Each number is 50 + 15 x the weight over its row's rms, rounded and kept within 0 to 99. Layers, rows and columns count from 0. The size before them is the row's rms in percent of the matrix's.

# down: layer 6 MLP down (transposed), 960x192, rms 0.0354, rows 576-628, columns 0-63
# up: layer 6 MLP up, 960x192, rms 0.0693, rows 577-628, columns 0-63
down576 010:39 65 64 30 33 57 46 37 78 62 78 37 45 45 46 45 48 29 39 74 56 69 46 56 44 48 28 57 44 79 56 59 45 46 26 83 62 52 48 73 86 91 40 58 58 53 38 39 59 65 62 50 42 73 61 55 34 58 45 63 59 60 51 50
up577 019:47 64 59 31 25 70 23 68 49 51 79 54 39 20 82 47 61 57 44 45 68 25 55 52 44 29 49 42 49 63 72 47 12 50 31 58 56 27 51 56 43 33 56 59 38 75 67 37 52 41 48 20 44 60 45 26 23 32 71 52 52 49 68 64
down577 009:22 50 60 53 37 50 33 63 54 62 25 77 79 49 56 34 51 64 59 66 42 59 26 57 53 73 63 67 36 25 49 65 31 20 68 61 47 59 45 44 14 57 60 53 42 33 62 88 52 37 60 56 40 38 43 47 72 42 51 41 45 24 36 51
up578 117:50 18 32 48 78 49 41 41 14 40 26 57 34 49 73 41 56 29 59 61 53 34 34 26 40 63 68 33 66 31 52 48 51 70 39 44 57 48 61 52 40 53 38 33 61 65 21 57 58 58 46 66 56 35 55 57 29 59 54 55 54 51 56 21
down578 108:38 55 74 40 63 71 18 52 55 75 19 34 44 44 58 83 32 35 40 68 54 36 63 59 47 52 40 42 41 51 50 56 53 51 62 51 46 52 27 33 49 47 25 27 42 53 53 59 48 35 35 42 63 52 33 50 72 42 79 26 46 37 51 51
up579 021:52 45 40 60 52 70 52 64 54 29 55 66 67 48 43 18 56 39 54 35 59 47 59 70 53 69 46 46 57 38 41 23 96 22 46 61 42 56 48 49 70 35 64 48 72 70 32 42 61 33 54 33 69 41 66 66 93 64 23 33 60 58 45 28
down579 009:74 61 43 64 35 36 45 41 44 71 61 70 43 73 63 41 41 59 52 72 39 29 54 31 63 43 61 45 48 60 46 53 30 53 79 75 55 56 70 68 29 42 60 27 34 62 72 43 50 69 58 64 34 34 49 68 31 49 56 57 58 54 58 61
up580 113:27 40 51 25 57 28 37 63 47 43 87 67 52 72 53 48 47 24 60 50 57 42 42 34 67 82 42 49 57 31 68 49 62 65 29 60 23 65 69 56 40 56 53 51 39 64 54 52 20 49 67 60 57 32 82 52 39 64 43 46 55 50 25 25
down580 113:32 19 46 30 43 40 25 57 34 46 78 66 66 68 46 64 53 29 57 55 66 59 51 41 60 61 48 51 50 29 62 55 61 45 99 59 59 51 00 53 53 46 51 39 48 61 28 47 33 54 78 62 56 31 75 48 36 62 54 52 55 59 31 36
up581 016:43 57 52 32 46 46 36 48 31 19 93 38 72 30 46 51 42 51 43 70 53 39 56 58 48 61 38 62 68 35 54 66 11 45 51 52 69 50 60 49 47 32 45 47 19 49 43 47 45 12 54 56 64 46 72 39 46 39 90 67 67 44 37 67
down581 009:31 49 47 51 34 57 67 35 50 75 43 65 48 59 34 76 48 46 27 45 63 75 53 75 32 48 53 47 50 84 33 36 66 30 31 51 39 48 05 40 49 76 34 64 57 75 62 76 52 58 51 44 51 67 39 34 64 71 56 47 54 64 25 34
up582 018:51 72 61 44 37 54 40 52 57 47 55 70 50 52 32 51 35 47 73 63 45 17 42 71 59 34 98 38 72 58 36 20 40 57 78 58 63 44 44 44 47 61 44 52 43 50 56 38 47 41 36 50 54 59 34 47 06 55 58 38 68 56 73 46
down582 009:37 49 40 60 68 47 44 47 49 66 36 35 50 55 54 63 62 45 33 62 54 33 64 37 56 61 50 60 44 27 64 74 81 35 38 32 34 59 56 56 50 66 58 23 48 48 46 53 52 44 62 35 35 62 35 43 50 41 34 52 41 38 25 85
up583 019:51 60 43 46 51 61 46 36 41 32 54 39 28 34 68 56 27 53 25 56 50 43 65 51 67 14 74 50 40 48 55 62 64 73 39 49 55 56 49 18 42 27 67 43 43 33 30 61 51 58 44 55 46 73 52 32 42 45 67 58 39 68 51 70
down583 010:40 47 37 48 71 51 50 75 50 50 52 51 44 66 42 56 57 66 26 46 61 69 66 62 40 76 49 38 26 53 48 59 32 16 60 58 19 68 20 58 56 76 42 35 66 53 42 33 69 59 58 41 32 39 48 38 50 52 51 41 75 25 28 41
up584 019:48 64 51 53 53 42 29 43 35 44 53 59 57 43 57 47 60 57 67 59 50 55 59 49 44 63 41 56 54 51 31 45 44 50 39 45 59 37 46 49 39 58 61 28 26 48 27 48 38 65 71 43 56 52 61 60 33 54 35 54 37 66 80 52
down584 008:56 40 44 62 60 50 47 81 69 68 43 69 46 46 53 77 50 47 48 28 30 56 60 58 85 30 66 36 58 48 75 50 61 21 53 64 41 59 45 53 53 66 63 77 63 66 63 53 64 46 11 56 52 61 40 54 38 42 69 50 55 38 40 53
up585 020:51 31 45 56 67 38 50 49 29 60 57 47 42 47 60 29 35 54 88 66 66 63 30 41 62 52 69 63 33 52 46 69 60 64 60 49 62 55 44 53 48 34 48 46 64 55 24 52 57 73 49 29 72 50 51 57 49 51 75 63 58 79 52 53
down585 010:34 66 47 66 49 60 44 74 66 47 33 59 65 52 10 66 84 45 15 45 59 66 66 66 42 30 59 43 63 57 56 41 57 17 15 69 39 55 59 56 68 82 58 30 27 54 46 42 53 48 28 59 36 69 34 29 42 51 38 47 54 40 37 51
up586 021:68 37 85 50 77 42 43 59 29 23 55 72 13 71 38 69 36 53 48 61 58 46 33 43 49 52 84 66 63 27 65 66 43 56 56 51 41 53 31 69 46 53 47 61 45 42 68 36 47 59 64 35 42 18 64 41 53 66 29 74 58 51 44 60
down586 008:23 81 18 32 26 47 61 59 43 59 55 38 93 42 61 72 57 30 55 46 39 52 49 85 42 54 50 55 72 48 49 49 73 46 62 48 61 44 71 33 59 69 63 42 41 38 65 60 49 25 56 63 72 75 27 59 42 35 27 35 46 67 38 61
up587 020:40 58 46 62 53 36 35 39 50 37 49 51 25 52 68 39 74 59 15 45 46 64 53 48 78 45 60 36 45 50 60 39 69 38 40 68 49 74 42 63 51 77 53 40 30 65 90 40 45 30 51 44 56 31 66 64 19 71 47 55 27 64 33 58
down587 009:39 42 41 15 45 71 54 76 47 56 48 44 68 49 69 85 37 36 62 54 40 46 44 63 24 45 31 71 45 43 50 47 50 53 39 70 46 42 50 54 60 57 34 82 54 48 34 40 47 49 62 81 55 76 51 46 65 36 51 42 56 69 56 32
up588 150:34 14 59 44 55 37 40 62 40 38 61 57 44 61 41 58 66 44 62 62 64 16 48 35 48 74 38 50 62 48 48 49 72 60 34 62 48 48 70 41 41 50 60 64 34 63 47 46 44 33 46 71 79 40 61 61 30 70 47 33 83 37 29 48
down588 142:64 49 30 57 86 39 58 21 37 34 61 47 68 46 51 60 49 78 26 85 73 39 66 61 47 44 49 55 75 59 52 69 71 49 93 69 51 38 00 32 60 60 68 30 63 63 60 32 36 41 56 31 55 41 55 50 36 53 37 41 45 45 50 57
up589 139:12 51 53 54 64 53 41 49 23 68 40 46 49 38 57 47 63 32 40 67 72 45 50 52 47 66 67 17 47 18 45 27 56 76 30 48 45 39 76 32 57 76 62 43 40 33 55 67 42 43 80 66 48 43 32 39 38 60 59 43 49 35 50 46
down589 153:41 60 25 28 66 81 51 49 26 54 66 65 36 19 53 50 47 44 32 75 32 56 16 51 62 32 55 58 52 75 69 49 43 39 62 56 51 64 19 57 41 46 32 28 59 47 18 65 64 52 69 74 44 44 73 30 48 37 52 46 60 50 55 46
up590 019:53 52 47 46 37 51 69 64 68 60 43 44 49 71 50 47 63 42 34 42 46 52 48 45 56 70 56 46 74 42 45 50 77 28 35 40 11 47 31 73 57 39 39 68 78 56 90 50 42 40 29 50 22 40 41 36 53 59 46 49 49 33 37 31
down590 009:50 55 73 46 50 44 52 40 53 32 54 51 64 31 54 46 09 55 71 47 67 30 51 29 49 47 53 73 49 51 41 55 47 62 90 36 55 62 81 40 24 40 64 20 46 41 49 56 39 38 89 36 53 45 60 68 55 50 49 30 43 57 62 57
up591 069:50 37 59 38 61 56 40 63 52 48 67 45 48 46 52 74 57 34 70 40 60 51 38 11 59 49 57 47 56 67 53 54 52 55 58 77 60 48 39 38 42 70 64 63 73 52 49 54 23 10 46 53 46 22 64 48 48 78 42 43 49 66 54 13
down591 053:53 53 43 60 30 66 56 46 65 62 34 46 54 54 51 38 40 62 47 52 37 40 69 85 44 46 78 48 58 32 32 72 66 46 36 25 73 58 62 52 57 52 50 20 28 53 63 42 51 62 60 34 57 80 48 58 48 35 59 56 45 40 30 82
up592 147:38 26 49 43 48 40 25 56 44 21 55 63 52 74 64 56 59 42 57 79 57 38 45 33 48 75 47 53 52 35 61 45 66 72 21 64 26 50 74 63 56 60 39 61 40 65 51 51 35 54 41 64 54 26 71 60 38 62 36 39 69 37 25 25
down592 111:44 54 44 63 29 37 46 55 57 45 55 74 75 51 40 76 63 64 43 99 67 59 20 44 57 54 32 54 51 73 62 48 48 66 64 55 61 51 48 51 84 53 52 53 54 55 56 49 70 53 50 54 57 60 43 50 60 39 44 64 53 67 53 34
up593 018:62 56 55 45 66 46 40 43 53 37 32 34 70 39 44 64 20 59 56 59 28 59 21 52 48 45 60 73 48 42 40 48 24 16 45 31 33 32 54 16 43 68 51 58 31 24 07 44 45 70 48 75 25 45 49 37 36 31 49 69 35 61 62 44
down593 008:40 37 43 24 60 44 46 47 47 48 56 56 45 62 48 62 54 60 25 43 70 73 65 54 67 71 56 56 68 29 46 50 52 66 49 24 58 40 46 73 52 37 52 37 35 75 47 58 71 43 52 18 45 53 44 65 57 45 49 41 64 34 25 72
up594 017:28 64 45 61 55 42 45 56 27 50 45 49 30 27 77 50 63 44 48 53 61 71 50 45 66 34 40 88 69 60 44 47 24 71 50 28 46 50 50 65 74 51 62 57 42 48 66 71 54 45 44 42 51 51 68 28 30 39 43 66 62 48 52 61
down594 008:72 52 55 51 54 45 59 56 68 47 31 58 57 50 40 41 57 61 58 58 56 24 67 43 61 45 71 49 28 43 74 65 53 35 60 31 55 44 51 59 55 49 47 40 49 55 24 40 44 46 68 33 52 37 27 47 45 49 40 41 83 30 50 66
up595 157:52 51 70 31 35 44 41 70 44 38 61 65 49 73 57 54 64 23 58 34 63 32 24 38 67 67 26 67 67 30 50 40 49 57 31 56 41 53 75 44 40 59 73 61 49 76 54 50 16 50 62 65 59 56 74 58 47 66 31 52 68 43 25 42
down595 153:77 26 31 56 65 51 58 55 52 83 74 39 44 45 59 38 37 62 36 53 61 47 53 52 50 51 39 52 48 62 71 47 69 40 78 55 69 69 20 38 77 70 55 34 57 45 58 59 13 68 55 36 80 35 83 50 28 49 57 68 39 52 57 35
up596 017:45 46 52 33 73 57 36 30 45 26 81 43 55 78 40 51 54 62 86 35 60 28 56 35 66 31 67 74 47 56 42 68 35 70 19 48 47 50 54 34 55 24 55 34 17 60 58 59 55 49 58 48 78 60 46 60 71 45 43 73 46 42 58 66
down596 009:45 56 20 96 37 45 59 76 69 43 43 62 38 45 56 45 56 57 51 61 65 48 45 29 57 57 58 24 40 40 42 37 21 40 87 37 38 79 24 65 55 72 58 50 74 26 31 43 49 41 40 49 33 25 70 33 41 52 76 43 56 25 42 52
up597 017:32 46 39 72 46 56 54 46 54 85 13 61 38 36 44 27 57 46 39 51 49 80 54 66 60 31 43 34 24 53 37 55 58 53 56 48 66 48 18 37 62 70 34 35 63 41 50 51 62 49 47 72 25 69 46 48 56 47 33 30 48 66 28 41
down597 008:66 68 29 61 36 52 74 80 39 54 48 36 31 55 48 83 36 58 62 64 54 26 70 24 65 45 45 39 58 51 47 70 48 62 61 44 33 51 99 71 66 47 44 45 67 49 18 28 37 77 63 45 12 43 55 41 42 38 45 44 66 42 47 62
up598 015:44 50 51 68 50 29 48 72 70 61 45 63 50 74 56 46 58 53 38 18 59 41 44 65 42 61 36 38 63 65 33 63 64 50 79 76 62 94 62 71 54 92 38 63 82 63 69 41 63 75 60 53 78 35 59 40 49 55 26 49 69 46 34 54
down598 008:32 38 37 45 36 57 40 84 50 66 49 40 42 23 59 62 41 34 74 65 56 28 35 54 61 70 53 83 33 41 61 63 57 65 44 36 34 41 73 48 35 39 43 42 42 20 41 39 42 27 87 38 40 68 41 47 72 43 37 59 26 43 42 50
up599 018:40 57 81 30 17 64 22 32 51 49 87 47 64 54 31 30 43 46 56 38 37 13 50 62 49 45 46 69 63 47 49 66 33 61 40 53 53 33 56 29 62 53 17 40 46 57 51 41 50 21 49 68 71 61 46 50 69 35 48 76 57 48 49 53
down599 008:64 31 46 90 84 31 61 59 43 39 59 71 14 54 53 44 54 70 42 74 51 48 38 53 75 66 90 41 27 56 54 42 81 67 99 50 47 49 30 37 62 40 61 55 70 45 63 52 57 49 50 31 62 41 50 42 44 72 53 65 69 36 58 56
up600 021:43 51 51 47 81 45 49 43 41 49 49 49 42 57 35 39 40 52 35 52 88 33 36 32 60 38 98 34 44 42 55 27 69 50 63 72 54 74 41 65 53 42 80 52 79 47 47 37 49 70 49 45 57 41 52 50 84 63 48 93 49 66 45 44
down600 009:41 59 17 46 24 55 66 51 31 40 44 39 68 47 58 66 42 54 52 62 12 50 49 72 40 36 37 58 39 49 40 54 35 55 28 45 53 55 84 43 48 35 34 20 26 44 54 36 35 29 45 39 21 55 46 35 35 69 40 36 53 49 60 58
up601 025:66 30 24 82 76 37 48 34 49 45 23 31 21 64 54 53 51 55 41 34 40 60 54 39 62 60 60 51 31 32 46 39 68 83 51 42 74 77 40 31 57 26 55 42 34 66 48 60 67 52 49 52 51 36 27 39 45 76 27 31 27 52 34 51
down601 011:45 66 48 38 47 57 48 45 53 56 87 37 65 68 23 52 64 33 31 59 37 56 61 59 36 36 46 44 53 72 55 55 46 02 39 71 38 36 46 40 57 80 58 34 46 58 38 44 37 47 56 73 51 69 35 57 43 11 63 43 67 67 58 44
up602 018:46 55 50 52 45 50 43 61 49 64 54 66 44 49 55 43 44 48 67 54 70 48 54 56 60 65 36 61 61 67 41 56 65 33 72 48 12 49 67 58 64 65 34 60 60 38 73 66 48 60 48 48 54 62 44 63 45 22 68 77 66 44 62 53
down602 008:43 32 31 44 53 43 62 23 30 42 46 61 50 67 70 71 34 31 52 34 34 39 61 35 26 35 43 50 62 55 50 40 66 51 66 39 81 40 56 47 51 55 72 72 57 39 37 66 72 45 70 25 60 28 66 67 54 66 27 41 33 74 39 47
up603 024:62 29 28 78 81 26 75 33 44 46 28 20 45 82 25 46 35 59 50 47 55 77 61 39 54 76 46 48 48 45 57 41 56 58 56 51 65 73 42 75 49 15 51 65 50 64 49 65 67 59 54 31 25 30 50 15 59 90 37 57 33 60 36 58
down603 011:42 55 53 30 46 65 32 83 52 35 71 49 69 38 39 42 76 36 37 48 57 33 42 54 67 36 41 58 38 55 55 57 37 56 31 20 17 50 67 24 51 63 69 18 38 39 41 34 46 56 41 33 49 74 48 58 18 28 63 42 53 47 69 55
up604 020:38 61 58 35 31 56 44 57 68 35 25 42 59 47 38 49 65 42 57 42 45 51 25 57 34 67 34 55 33 35 35 61 60 47 45 48 30 42 49 51 69 87 72 37 35 35 42 33 33 55 59 57 47 49 42 56 39 53 72 08 72 56 45 27
down604 009:61 50 51 54 75 46 50 27 50 67 67 59 51 65 58 41 39 35 47 25 43 58 55 44 51 22 51 39 48 64 64 34 50 41 39 55 82 24 29 54 37 22 40 70 58 65 58 61 54 39 43 54 61 43 51 53 45 47 37 49 29 44 53 61
up605 140:46 52 57 52 70 52 48 47 30 29 45 74 22 48 71 79 54 47 35 41 42 71 51 33 62 52 48 48 56 50 78 59 62 64 42 58 50 69 63 57 57 61 77 31 48 44 27 79 62 74 49 71 31 42 50 30 66 58 84 49 52 24 14 49
down605 148:41 55 43 37 42 72 38 47 37 35 73 50 44 70 30 05 41 46 75 70 40 47 60 46 45 54 31 28 43 35 40 70 54 37 50 56 70 28 42 57 54 42 56 46 55 62 60 61 54 45 27 68 34 58 36 33 60 40 48 47 35 73 70 52
up606 144:51 47 91 24 37 45 62 65 55 48 86 62 47 31 61 59 60 32 81 61 61 50 26 38 50 35 39 55 49 43 77 54 63 52 40 60 67 67 56 13 51 48 64 39 56 88 60 72 71 55 68 57 64 31 60 47 59 52 41 65 38 31 41 62
down606 117:54 35 57 49 34 63 68 37 52 65 45 62 49 52 69 24 57 41 91 63 54 55 41 29 30 34 57 48 26 50 57 31 50 57 56 68 56 41 63 24 26 59 51 46 77 44 43 71 26 43 60 36 41 33 46 46 59 66 56 65 59 43 51 48
up607 135:54 39 86 45 44 41 44 61 47 37 48 58 51 61 48 59 73 57 59 59 71 33 29 39 54 66 56 63 62 48 46 50 56 55 34 43 59 33 74 23 40 47 52 48 74 67 32 45 45 35 70 59 77 46 68 68 32 59 52 53 70 56 34 49
down607 146:44 18 52 75 73 47 40 42 29 64 67 39 46 53 56 58 62 49 48 36 47 41 70 42 53 31 49 52 36 48 56 59 43 51 97 54 60 27 00 55 64 54 40 23 68 69 42 30 19 69 42 46 43 49 79 52 39 68 39 42 64 55 62 49
up608 018:65 53 35 64 56 51 38 62 37 53 25 64 31 35 91 71 76 60 55 32 46 63 65 46 70 35 49 45 53 50 50 44 30 64 49 51 72 56 33 42 45 82 59 59 41 67 54 55 55 39 59 40 42 37 33 53 56 93 39 44 36 42 43 54
down608 009:49 69 51 51 40 67 40 66 65 38 55 43 86 50 73 46 34 53 76 57 43 29 40 52 53 50 39 47 41 40 63 64 56 29 52 26 39 52 67 29 35 43 61 67 64 31 39 49 51 62 49 42 67 49 59 66 54 20 66 46 33 45 89 44
up609 150:62 53 51 53 47 45 57 57 26 36 48 33 47 42 16 60 50 09 54 64 50 65 46 50 78 43 68 38 67 31 78 47 46 78 33 67 59 82 68 41 44 52 54 39 30 39 37 83 41 43 53 68 54 46 46 30 48 55 38 54 45 31 34 60
down609 172:54 54 46 26 73 50 60 47 33 53 51 60 49 05 60 54 65 44 39 37 57 23 65 40 57 62 62 40 28 43 27 59 55 27 46 59 88 56 40 45 37 85 41 15 37 49 48 31 45 75 72 42 43 51 60 71 06 47 58 29 69 66 49 63
up610 019:51 53 41 42 50 56 34 72 42 50 26 64 68 28 49 49 45 39 28 66 70 81 70 36 41 38 47 38 53 37 69 52 21 71 79 66 54 53 53 77 39 32 84 59 91 32 47 65 46 18 36 41 30 47 52 45 57 38 38 46 60 38 38 62
down610 008:51 51 64 48 43 38 82 44 49 57 56 56 40 66 49 27 37 64 71 40 20 41 45 55 61 51 41 53 40 71 40 43 65 22 47 79 45 67 78 47 60 60 39 32 31 67 89 24 41 52 49 47 64 45 51 48 54 62 52 62 47 61 65 44
up611 017:58 50 46 36 49 48 86 50 55 61 35 38 65 54 67 63 53 62 30 60 67 64 59 30 46 38 79 39 42 47 49 27 22 36 81 49 49 43 57 68 49 61 60 66 89 53 50 38 52 63 38 53 40 52 38 48 54 53 48 84 57 45 46 49
down611 008:35 54 76 54 35 52 37 51 31 43 54 52 78 36 33 34 72 53 55 53 43 48 50 78 79 68 44 71 46 64 26 76 60 70 19 28 31 34 56 48 43 38 74 18 30 35 35 55 46 42 70 23 43 53 60 30 52 43 56 33 38 50 48 53
up612 020:50 43 55 46 55 51 31 44 44 43 68 58 36 71 41 49 52 56 46 43 31 16 47 73 37 56 32 57 57 26 52 30 36 83 32 56 63 57 43 37 61 32 27 45 21 66 42 33 56 22 44 49 75 40 67 72 48 70 37 39 47 61 29 62
down612 009:42 66 27 70 62 41 50 43 45 55 55 28 52 64 46 70 27 37 48 50 51 68 51 45 50 39 71 39 45 53 41 68 45 00 62 76 45 69 47 38 33 73 55 46 70 62 53 62 51 51 61 70 29 49 26 26 44 24 42 44 53 39 37 33
up613 018:46 42 54 69 62 40 66 72 67 68 23 57 26 72 67 36 76 31 64 36 56 38 46 26 64 58 64 35 37 45 32 45 67 65 62 32 28 75 47 52 53 50 49 74 57 51 70 60 46 66 39 29 20 38 53 55 34 57 34 38 63 28 35 48
down613 009:45 49 54 34 33 54 53 55 64 34 62 25 82 29 19 35 65 49 46 39 40 25 30 37 61 59 31 66 68 64 64 73 37 67 44 45 53 29 78 48 72 54 64 11 28 22 44 53 36 38 74 44 59 45 53 44 43 29 53 39 45 52 74 66
up614 121:36 26 67 58 60 49 44 65 51 50 72 42 36 46 50 26 56 44 81 58 43 57 57 53 69 38 55 49 43 39 53 50 49 70 22 59 53 61 79 55 39 71 69 48 57 53 39 66 55 80 52 73 49 28 44 63 35 66 50 51 66 43 52 67
down614 149:65 49 58 73 47 97 50 50 51 62 48 51 60 66 42 76 60 35 64 57 66 57 33 47 34 54 61 34 53 48 63 35 41 45 49 42 27 59 22 19 32 57 59 63 54 85 46 64 64 64 36 44 49 52 59 44 38 58 61 48 24 61 46 31
up615 130:59 46 71 54 36 57 54 39 34 53 37 66 41 57 66 69 76 26 39 64 82 56 37 24 61 48 53 67 51 51 58 15 42 79 42 56 51 44 63 46 23 58 53 27 66 56 31 58 61 62 44 51 47 49 51 32 66 65 55 64 70 34 47 72
down615 156:36 47 46 79 53 61 28 61 47 61 74 59 57 63 21 57 68 39 57 68 50 32 72 52 58 49 43 60 56 60 26 44 54 64 36 49 42 43 37 55 17 36 39 38 63 52 60 65 45 66 56 37 35 38 23 46 46 48 59 33 43 53 54 49
up616 142:53 25 36 44 60 44 36 61 33 52 42 34 49 59 45 49 55 48 55 68 37 63 72 46 65 37 40 60 53 59 76 46 55 80 25 52 51 79 71 44 55 52 60 40 47 63 46 43 36 53 39 72 40 38 55 63 56 72 60 32 58 40 35 58
down616 169:59 41 26 78 38 50 50 62 42 33 48 38 54 26 45 68 67 34 23 53 60 55 87 61 63 68 21 39 45 46 56 54 47 55 64 34 64 34 03 65 39 72 23 23 81 94 58 51 42 56 54 65 34 54 59 58 53 61 39 41 31 49 62 51
up617 125:46 26 53 46 51 52 57 75 42 41 56 39 52 44 33 52 52 36 51 54 86 53 64 47 63 36 65 28 75 41 65 48 73 65 25 71 79 71 59 56 46 59 72 39 42 47 54 81 41 39 54 72 70 14 56 44 30 54 52 58 57 24 37 69
down617 143:58 65 65 48 51 99 50 37 15 60 46 44 31 35 49 52 54 40 54 31 22 37 33 25 57 43 73 53 34 56 45 36 57 50 42 44 60 35 49 47 49 56 75 38 32 63 45 49 50 58 53 57 50 54 44 66 52 41 49 37 79 55 63 65
up618 125:58 34 66 46 38 46 00 42 38 20 39 47 53 46 80 54 62 68 44 63 64 39 41 55 47 67 53 47 47 33 53 34 70 64 37 62 52 67 56 61 63 49 60 42 57 54 34 55 60 65 53 89 39 56 39 49 34 46 46 48 57 39 43 38
down618 122:58 65 34 38 83 43 73 34 55 62 55 37 55 69 55 09 73 24 70 56 48 66 33 47 55 64 54 50 56 58 54 60 46 35 68 65 33 55 63 55 50 54 60 75 59 27 54 19 34 31 33 65 53 37 38 60 54 49 55 44 20 25 54 49
up619 020:65 36 49 48 77 28 33 37 32 32 56 61 62 59 76 58 60 56 43 51 33 60 25 19 61 77 65 74 38 36 40 40 24 63 29 42 50 63 43 60 44 73 64 44 55 54 54 64 48 43 45 51 56 33 27 51 78 79 36 77 46 40 38 49
down619 010:63 59 42 70 36 59 53 45 57 42 70 49 37 53 64 29 48 14 56 28 46 43 55 60 38 11 50 37 54 65 49 61 60 36 53 62 38 43 45 48 87 37 53 88 69 44 32 42 50 50 68 42 73 47 48 64 33 31 53 27 45 61 68 36
up620 144:00 64 48 55 72 48 65 58 42 62 68 44 47 71 53 51 58 44 25 43 62 54 35 58 94 65 34 44 46 17 69 49 41 48 32 52 46 36 65 46 46 46 58 52 52 59 52 61 36 50 94 64 50 23 49 72 34 53 67 50 60 35 44 60
down620 185:48 25 39 43 59 61 45 49 69 61 48 42 47 32 48 48 46 65 39 66 67 81 47 52 51 31 39 50 62 47 56 35 16 58 38 71 30 62 38 35 49 46 58 58 27 41 39 44 46 24 52 58 47 52 62 49 52 69 48 71 63 30 58 57
up621 019:46 52 40 74 75 45 42 34 45 58 05 36 33 27 41 30 36 53 33 45 57 53 76 42 54 24 56 53 22 22 62 53 65 77 60 46 45 62 42 10 60 45 45 51 69 55 21 55 53 80 64 56 51 50 66 61 61 66 47 60 50 63 57 62
down621 008:76 46 51 47 62 66 85 61 56 53 65 55 68 76 40 38 50 55 53 89 50 55 45 74 54 67 60 44 36 60 72 25 46 23 34 65 54 62 37 62 59 39 73 41 61 60 49 15 40 47 38 67 60 47 59 54 27 46 53 51 79 41 80 45
up622 127:44 47 31 40 67 54 52 45 43 38 42 49 26 51 71 58 47 45 41 32 60 34 32 42 57 60 57 26 62 49 70 49 43 57 49 58 27 26 52 77 32 92 79 62 25 59 53 46 38 63 55 67 28 43 66 77 60 77 71 45 61 43 39 43
down622 082:34 40 44 86 48 64 14 13 03 45 39 38 25 64 36 70 76 39 78 60 35 62 74 51 62 65 41 57 64 60 47 42 54 50 47 26 52 52 49 25 63 39 42 58 47 77 55 62 60 56 32 39 51 60 56 34 75 80 37 48 20 52 39 72
up623 021:41 43 54 53 67 47 67 54 38 64 69 39 43 52 83 35 45 72 19 53 74 20 54 47 53 60 56 29 45 42 32 50 45 84 70 55 71 67 49 60 49 46 50 45 54 48 47 56 56 82 41 46 45 33 70 25 65 60 26 87 29 52 32 47
down623 010:50 55 61 43 38 58 36 63 33 38 45 36 76 54 38 54 86 25 54 66 42 47 47 80 66 47 44 51 71 62 72 63 53 52 10 87 49 51 53 53 73 62 62 26 45 62 57 30 42 41 70 54 52 77 53 48 60 64 81 57 79 74 46 51
up624 022:22 30 47 63 75 56 40 64 41 68 71 43 52 68 54 33 53 54 48 47 87 54 65 57 88 47 49 32 59 52 32 27 70 49 58 54 60 72 63 54 63 21 55 53 45 88 53 75 54 46 59 37 70 40 56 55 58 50 36 70 54 44 31 71
down624 009:75 70 44 43 33 63 50 36 66 53 56 57 80 65 68 67 55 59 36 79 50 37 47 47 32 45 66 54 43 71 73 79 35 51 26 58 40 54 59 41 67 54 60 33 32 66 50 21 68 45 91 55 23 71 44 44 53 88 62 39 69 56 74 53
up625 105:51 49 66 09 71 47 45 50 60 46 63 54 37 36 61 45 54 47 64 60 74 42 62 42 56 36 48 42 59 37 46 55 79 62 44 52 63 42 51 54 57 47 56 63 67 50 38 85 28 50 11 45 50 33 43 65 65 30 44 54 17 43 61 07
down625 086:62 56 45 80 41 41 18 30 56 48 38 50 39 49 54 71 54 53 44 48 22 52 53 40 27 39 60 73 43 47 43 42 53 10 52 50 45 46 54 35 43 55 76 14 40 72 80 25 47 51 57 39 30 88 64 35 50 74 65 43 70 37 39 61
up626 130:37 48 34 38 75 47 62 70 64 54 30 69 58 54 46 50 22 49 25 40 33 51 70 56 76 85 46 19 38 56 59 29 40 50 40 29 60 75 53 36 51 72 47 71 45 39 37 65 25 20 67 58 74 48 57 51 24 45 50 41 90 59 51 44
down626 111:48 60 54 44 60 56 73 21 76 60 47 29 54 31 58 20 53 62 47 52 39 38 54 47 51 31 38 59 43 83 35 35 53 47 59 54 67 71 42 47 55 51 42 56 27 49 69 56 33 32 17 26 72 47 43 47 52 76 50 61 38 38 42 51
up627 117:23 51 51 50 45 30 50 48 41 37 59 61 55 57 48 55 69 33 42 62 62 29 24 52 53 55 44 58 60 24 58 39 73 62 01 38 53 70 94 46 30 54 50 45 45 59 60 67 57 44 64 84 68 40 55 61 61 57 47 62 60 52 22 45
down627 128:40 53 55 49 38 00 46 42 46 28 63 35 43 48 39 54 60 24 73 67 59 55 54 56 60 48 63 50 64 30 64 56 46 59 61 37 71 48 29 44 43 50 62 35 50 54 54 46 50 67 67 56 78 20 68 55 52 51 55 70 46 48 26 53
up628 021:54 59 79 46 36 47 19 51 51 25 60 81 55 65 38 52 21 50 74 63 50 51 33 91 58 26 60 58 67 71 49 55 08 30 49 63 26 29 40 50 41 32 51 40 68 33 29 44 45 62 46 57 63 59 37 59 61 44 44 65 54 49 85 39
down628 010:65 29 32 98 60 44 63 55 40 49 48 49 10 47 48 39 47 63 46 31 56 42 52 33 66 53 66 42 50 01 50 46 62 75 55 34 65 63 60 87 50 25 47 62 73 43 67 52 59 53 42 44 58 29 45 30 27 59 17 59 35 39 36 59